Part of a small language model's weights.
Training: a variant of Muon for these matrices, 6919 steps.
Each number is 128 + 24 x the weight over its row's rms, rounded and kept within 0 to 255. Layers, rows and columns count from 0. Numbers have three digits each. The size before them is the row's rms in percent of the matrix's.

# down: layer 8 MLP down (transposed), 768x256, rms 0.0772, rows 666-696, columns 128-191
# gate: layer 8 MLP gate, 768x256, rms 0.131, rows 667-697, columns 128-191
# up: layer 8 MLP up, 768x256, rms 0.141, rows 667-697, columns 128-191
down666 097:119116099141167149129172149148114120090106146125132100142120096127137139155102091197106127145155120145154160156151131169102133130090072108171115125092137122128105132136100151127153148119102121
gate667 101:133118111112119127121109166175113097079119107171124106171146108144137121074132121146154151098085093129124140129103131142149121102113158090127158108128118103114136095150124112102088136113079107
up667 096:108146116098146115168148141102117102087113124138104097141108114142097110141154130112147121081116095126125099131159144088148143115152101178125129101087114107119103117124121134126170137120142096
down667 099:171125145115126133118115101084163101103105108097101138156103154123123145121099135123137098108164182124104138100152146094107120105158153127183106150096122117120138120151089096134140146128125114
gate668 100:136113111096133163130112116126139140125160127100105159079167143089112192122111141118136137100173131134146153119136117115122132114120155171100120096144165129129141117120104061109099168132122131
up668 095:106125105150111115104151122145133137152072118159140132190137070146128139111113088187159078118139126126104147167121132083128125116123103150120146140115122140081116108142106119141134152128119177
down668 095:148124124134074085142134140099108105152159084138136105132151162166152164139122123141089123144142115139148079126161152079155114135092126188138151102127143075105127122121130151169146121082127150
gate669 098:145062150080149099087196132087082109101132174114130204149156097099107148121158122113124129074137113094128153114092123145128129126115132102146126127148128082110111137133090186129116140123151075
up669 104:166128092108086120108162128086118104092103150097140158075143115156120150131105118109115133100122146127146108148090134148098108101147104150130140155136106093125164147110079148135140156109098132
down669 102:125121129086085154126138134131139106099109101141135103147147120202187117133110130163131161150127174125095093128122125134112104111119177087147140105134157128125172137104157110113135130072121117
gate670 098:109099093128133147140135129089094140108166096093102113138142093124158143079145112073147136137147148132119126143103099162105157132145148137138136153128114071162136127141120126098141112138086119
up670 095:139116104140158159087143174114130122126129098133109106126098113099147096138132114132119163145181126122109117127141125102100170125142116139133114112132186130140170146134177127128111096175118143
down670 097:120102118146111129074107147070115106111106152107137132124193142147155142140185132178163115102080155142118128138104102155111160124163151118125091149173121080120080089161148126128145120103094102
gate671 107:091157119085124169120108111181145117165149159149077152141084125124115118106127105171150131175133102112089139135102127130111159133134123112144123128169145130145138150113075157078099158136115102
up671 108:127165174071118150147151099134136147133129134146118111102139135136169111104120129097138132111167120100122068149111149095127141109109178153162114138155141122110161172106085135109154153108118100
down671 106:149130158121122146101138143096108103109125084149117157116103102126153130136152092162081161172117124136137127117115135120126132114139129094078132146175134126146143169122174167125120132174156146
gate672 102:131139126111157136075114111140133115154127122131099081107127147139129151163170136105162130143111077097110167131121083122106123133145146114131142084136152157109155147138172131143098144114189092
up672 102:151113129121144114124122134127139152154095141149128101121116112172115147186170112167117159124133135148130148158117142122131134143147153120151136161111090083125138172106126132086161105089141123
down672 105:142103154138112110140073148121142127139155131142168150142119152117153138117099134120110155109132102110162126120116106148151173092095128133123071163122089128138102141100086112143159155150159109
gate673 101:127114116121132112120161136111089119135110161137115114143110150151140102120120121125110127120119087114156139120131147167163143157113097106142129125133141117113108161151088148144144135095062119
up673 103:134102144131130111143104140132093086085148131152150132146092169160125133118161138139110156203161152088134117139105092156114118126110127132148124147110107077166165140108089142146122134093153099
down673 100:117115124147155120153131146098100113066163158100135145136125148076153140137144152125140146128119123132138174137122156112111185107155132160120143149137107126133119111127146154097134174135114134
gate674 099:104149114139149129107129113130107150096116135119126098112077067118132120132143152132134135146181176110104141113118082185113123134108108081151106142157127115108161108105130104198121141116156121
up674 103:113144102114106132154126167133116168127117146108143126160184177125132147097082127182129140180095077144123164104143149119152167091145118075123125161095146147101131146115128139080117096166155146
down674 101:072138109113104103183114123137138122121115075128151151148122145145193121122130148119122060116098152148139106101151106131069137128094135140142124151136097133151151151120164132111124160102119109
gate675 097:120139103115113120070089153153135176179119138145121152149129182091095130161114105119161106090130131106098157128155099133137146155135124154125124142170154127171119144129112129118127127137093125
up675 103:120135088168180121121104091099122079099145131153147110170126118138132132088136166139158144135174126132096129144138095118132137122095110093149128116103105146134144173153131115169162101111166108
down675 103:085113116153126151083098103116110129121125110156156140159110119103154141134124093142131133163072107125128131129156140140130122161147128150098177120168122092128157154123148114095095145099120115
gate676 103:093171144143139096138112137146115158105114055086122133144121105135119131086141147116144143168106117121141164139112157141108135115139094130116143129146134087160144110131169122128149113130145143
up676 094:116189135165152125140120174143155112153178133097086127139147048104092139135093146124128174142158126110106083142163126171136114073216148095081128112125127122113149134124155120114120142124147156
down676 096:154142115127107141095138102088111128111117139159170129107122176104141134103128143137084144122108114123111166123120114048097124146119125184178142108174160147179133134127097157127141130102136121
gate677 098:111130068128146102097133094138092066166154135141165133111158139130124110123137173145125130090140090111179144120084120129111168161113089100155107111121098167142095172122139165182075097111144113
up677 097:137172142148129091118168103104099128104083183114108134139119146129137131119090091108109169113149104100129117178099107143178131139123130133130110120121118123099148152137118138121119142123105150
down677 099:151110161103121123132155154174134130156153122123116118188095109141105147149124065164125092110142126176142089128127149122137133117106154134106114145110124126126151183124144146082129090111131099
gate678 099:110123118150092127129132127132120113105101142160130121129133096125127109147153150107087166100135150138146111093145109132147179098103155165122149134143143110107110131128139114159193132150076094
up678 097:103128143169124135127129131108107130114077112101134108118178167140113146145123152101161083125101148172132122095110121133125092143149143115167150090146154105152144118112146163163113129137154114
down678 100:125118148087100097148127068129139074146143118142106111148099137155144162122148114137110172121144107107151147136165171114123130108159148131090095128195133119142151126138090143092112142109130120
gate679 104:067128079151129108123168116144143153124093096123096117130098124162174089142135103154160117086101100098126145113140111173152141166145100144116111108121148139130095081098092119118126139134153144
up679 101:145096147149137161101164135079161123114100125103158164128118121129150106088135127140134150102143118156132086147127128143133114097096150134137117127108117120126137110134141155101098157176168126
down679 105:113151134090130149116162130124160162118123156117128141126114119112144142123128134136123135130125137124104113127121130129121147088145122112167113146102153119174128139135125166107072091095119172
gate680 100:108162097154114132104106145126120112149089194117164087121140140156107126139126137136082101161141101105140174083106098095114164145112119125075154124107144148154113160113110152156141141176169106
up680 096:135118116136162092132158098106145116116115125143094147100122114120097118112126146141129096115166131105130129123085120120164100129131121127132111148145104140168151103180122111128129120121118135
down680 098:152146134144116102078123135112103107163107146134157139159131179159108122156109140141152127141105101145174170151192168130112117122118139133077124120140146155151131186071128177134123119155140122
gate681 096:094130137199109119098139122119105123108146124115145118141207179147140114130118115124160165146102142191111178113123153112116129175160105108143117134086160155108088127140195126127131113076106108
up681 094:180124133091171127120135125134121151104110127142123119117101125126112135163133139103119165149109130119110120161148122144150090119107133160104106142121140125118136048135077142148131095135111137
down681 097:085121092136132074148117112124089099113147167110120154145108106161142141136132099118117173152119160126152150127125123118130107118160171118139150126132114165087137162131138127109125123140134145
gate682 102:137150122111130131082134129146163100140118160099142114123129143072127118149135131160124140128110123118118114087135148122136131157099114119144135168121145107168156130110075142109154148119144123
up682 098:154161133126117121137150114092173109109160097105110138095150147094136116137086090142107112110091101115122123140125089116118165172144161127116095126147139111129123098064131100126144117157130145
down682 101:119128110125102135138135123104103121131113088132144138179137116097134110130115140136126116120093120150136077094146128127106106121125137112081119116063133120139123144117184116106100132111148108
gate683 099:116134144119153135133135152169140073123071085133121139123144101120130068143142118109128127143085147119109120096129135172160140137116120133127103155095106168120144139106153147117115100119099112
up683 099:157141123129117126128106112161175097123115170148157125146179145143133140128132096136113164178160168105093128052145150125109119152124105110126111144109137111144186124094132170177149151111128158
down683 098:096151127084151142113115107094135117114128103084099148085126147160110099128139102110101142129107110148154085054158086113137119107152091115163114076148124154130108091109209120109112105131115131
gate684 103:141149154149111110139123153091116131140090147136122134132131128165117112148135141095105105147134121150124119101142104155135148149121089081148159067178210135111158134134136155131133087137111150
up684 105:154140110112152126173150119123134122127128140097138140139113135166127102155135112114208142124117175112123133134114144068120147109120141142127087157138140151153128157164097162136122127128156123
down684 093:122107086104116136151141152132162125101094098150126120148143145100145093117164108144128137137114156143129103126128119140165162120176135163099140138177129134102153098109139139116091127141124122
gate685 101:143128138136138135148126162113118118163182121149148129130121107146111137154142124123142132095127105174136128132138101128142138129120117140113156119106107178135089122099116138151153148118096123
up685 102:094122115103121073121127134113130095103142117167122130175110129147169137119162179145122178157143149140079074120140145085185154127123142115153140115155152163144119166139104067160078113123132149
down685 108:084142102141149153160135105119094146105147113092159143130139123131157115090099149086108097147122126127110120096160126127176143117099116118162139140093143098080125098129121165105150099073095183
gate686 100:162129134174123131126092124166144093108125143145141135104121116140162123132115138127110155116115121168146135120122155098110134137116091108150133169128123104120155098145126106102147134119145142
up686 107:083170125088156147134122116120151133154147108108120132128076125148174125136144111144184168106122135086133120099079129103127127086146135146103111113123120154135100122130147109125124168140104119
down686 106:133111151120123127118143080147116081132109111124103125108136164116125115119122118093121139136128129094169112132147151129102151127150128126099186106119102172129168102167133128150137119159135148
gate687 099:097109129178113152156123101123139158153126130124097125164070110110166176152146117115132131090103099084143117137151118143152153140144112145156103152153149109114124128087123116173122132151162112
up687 099:102143106113160138118137097124160137156112149147087154123122099098143125125117109108120114124096115116156127135134146095125134124151135125133161117138120123171091097103123115152125121114173123
down687 098:132116130123105115143158129137181137137116113147126110135141094159110149128153115135177136060146156106122145123136113144091122151132161078138145123114116132095145087102130115126125159108144115
gate688 103:121137146128153126148134136118123115159086120162127117158117160125104091138129096112124146103120112121067157124116103128115141145100080157125116106153141138100121147100095137101078136146164085
up688 103:129118163146130129098140139145125112157125104083150134098106137115121170132107126152085120124144119112133135082147167132113128129135097145106137110121152118119075120100172129164092109138130133
down688 105:142091125144140102111131120085133126142111144120131167150092154107131110118172109113086109148162142129088117161106129126143156138133138144119131142143139134114132154122095093127114125111122169
gate689 095:105104149153164097152112146140114145105133158096123122142082131109120116158147093097130133098123154107135122166128141109088121152157140124116120104144106111145142125038124118128132118108119113
up689 095:112181122106169152129135138173151147163135151146159179147084141113122133140144156118141090097143056123125127172111154088128120099096149137140140126125118117121114156127131104106122099122176140
down689 094:111118160173117117107171123146124155115112130112119126105144132172149098081120155148107120159082162133153129147120109154136122106144131115114115139140161118118148072109109153143151107129138112
gate690 104:138131113134114071120096138091115099136119112118114139108150126100173125132205124160125112089160115086118110132106101123154116111183158119121175123126111127116188103146099138124154124137093121
up690 106:148094139118137110122109125134121128176088104147107147106119163112105146147138076094153129116086119106089138179108112100163155145121157140120172143158172163148156122110098149124097130117109106
down690 105:166095122094077119106161122123105186123140148089142143096115141094097107078176145109126114131134142125107106138146123137164126117122121160106175119073138126135126146148107102108128126142101127
gate691 105:152164117112142163117116145095120101139113139121159156116126062121136088171142164145123135081109112098142147109166140131146123132146085130130137156136109160152168152135175126104153140153161120
up691 110:138133124130139119183143118125112146152146135149142104125128159122149149124138130105135142142094095085145170104113161111106140150095198131105131136086113144104127071123092148115137098115127117
down691 098:109077088101140125120139151156120134109102153115094125126140146143121137130110151132168136142075135136117118159140123141112134139124150129118126162122158152104113130141107181147132123136105150
gate692 100:148103098158154111167135116135132117159149109145155109152142096109108111104167177081110149122120080132126136107119101138082115124116112153131123144103156166110118121149142110137114122147123135
up692 106:119157139116151110148135136155112116097133118103162137140132144109144093108099120105105082117168160113129189091148104185135159136105139158130117108180167100133111156080138105108109140116120109
down692 106:133106081122137151124141156126142111146154149150128137162140099110113142144142128152085133106132128157122138120081108133152145086128167132160110117123178093099095123142154095116113132128109106
gate693 103:151141134105156169158101126104138147104094110114144100101116103079081142136131107080139122120110138100151142085093130093124142170141128120117119141152158135127127124123144124111075119151131077
up693 104:162135127141170105124082124135088144145127111151083133131115152082128104116127099118099101088108131093129105151107097118156141109182110125132147080154118180149140154088085113119100143139106140
down693 099:133130118139099171095182067154149088123138124121111150111121088123175126108111193154099152101086100156131124127145167136156121123096118164151131126127116086142144124139136108130160139169107179
gate694 098:150145139107134122078107099171125094141152128143111131157149110135169105116071135160122171106109100143130168101107146078126120110104146151121158161109154142099142110153146110112135169149162121
up694 100:092169113148158123164138109074118111170114149155104134138151162115135181134089124151139112123130110174135109180147107143129148125169131139099089131104093133117144133170159156141102073142145153
down694 100:151132123155116141107148129136110120111137120133098153100112150171120145103157107135138113167122125072130146127106100143127123128137127159107128122140094130119174106130095157109159119153077119
gate695 102:134160138088154144094105132126148090163159142131133125146136076139122106105187111147132151161126136160112135080152121149116144173146120144123110111126093123148099189102112107168139170150120154
up695 104:159102146109141124108070133125137105107143099118109105157127099121082103152129141115098104113129114165128107175101121108120188119091120158143121138095164081113134095098160125139083126111120147
down695 105:136124068151090167160130170153124171156159135093145133115110132137153115149132121136151128117162127131135160144136074136105128160097147126136103139173090148100086119117086156112102055145131143
gate696 097:119122080132179137114126138105116126129149140102093193123127110143108084145124107122186089102174100140131122154134149147098088140124140103125129170136090089076077105142140134177168141133124116
up696 091:124192169101115104169104125125137139165112174154100110136092152111173134120105147165092153144095126105113079166154138139114169143110106175110121167145202105136179120144138111084135113144159109
down696 095:132093080106095124126097130085099159107139129103117159110114114167090153118100094136129131106143128103163170139118111140119111148131158092145129166167101128169055112105131162166115144167091114
gate697 103:114147117135118133147083136159127123086128124105143097099130182090107112090136143149113142137123127098144100123163110159137101107084157108165130108127114151134156132132127139122133089177154143
up697 107:106152129109111132151133172119143126144144072075153128111142154129144122119090106126079142093137115147103097139122101132090120081128133170121106096149100187112112112132131121116092119133115132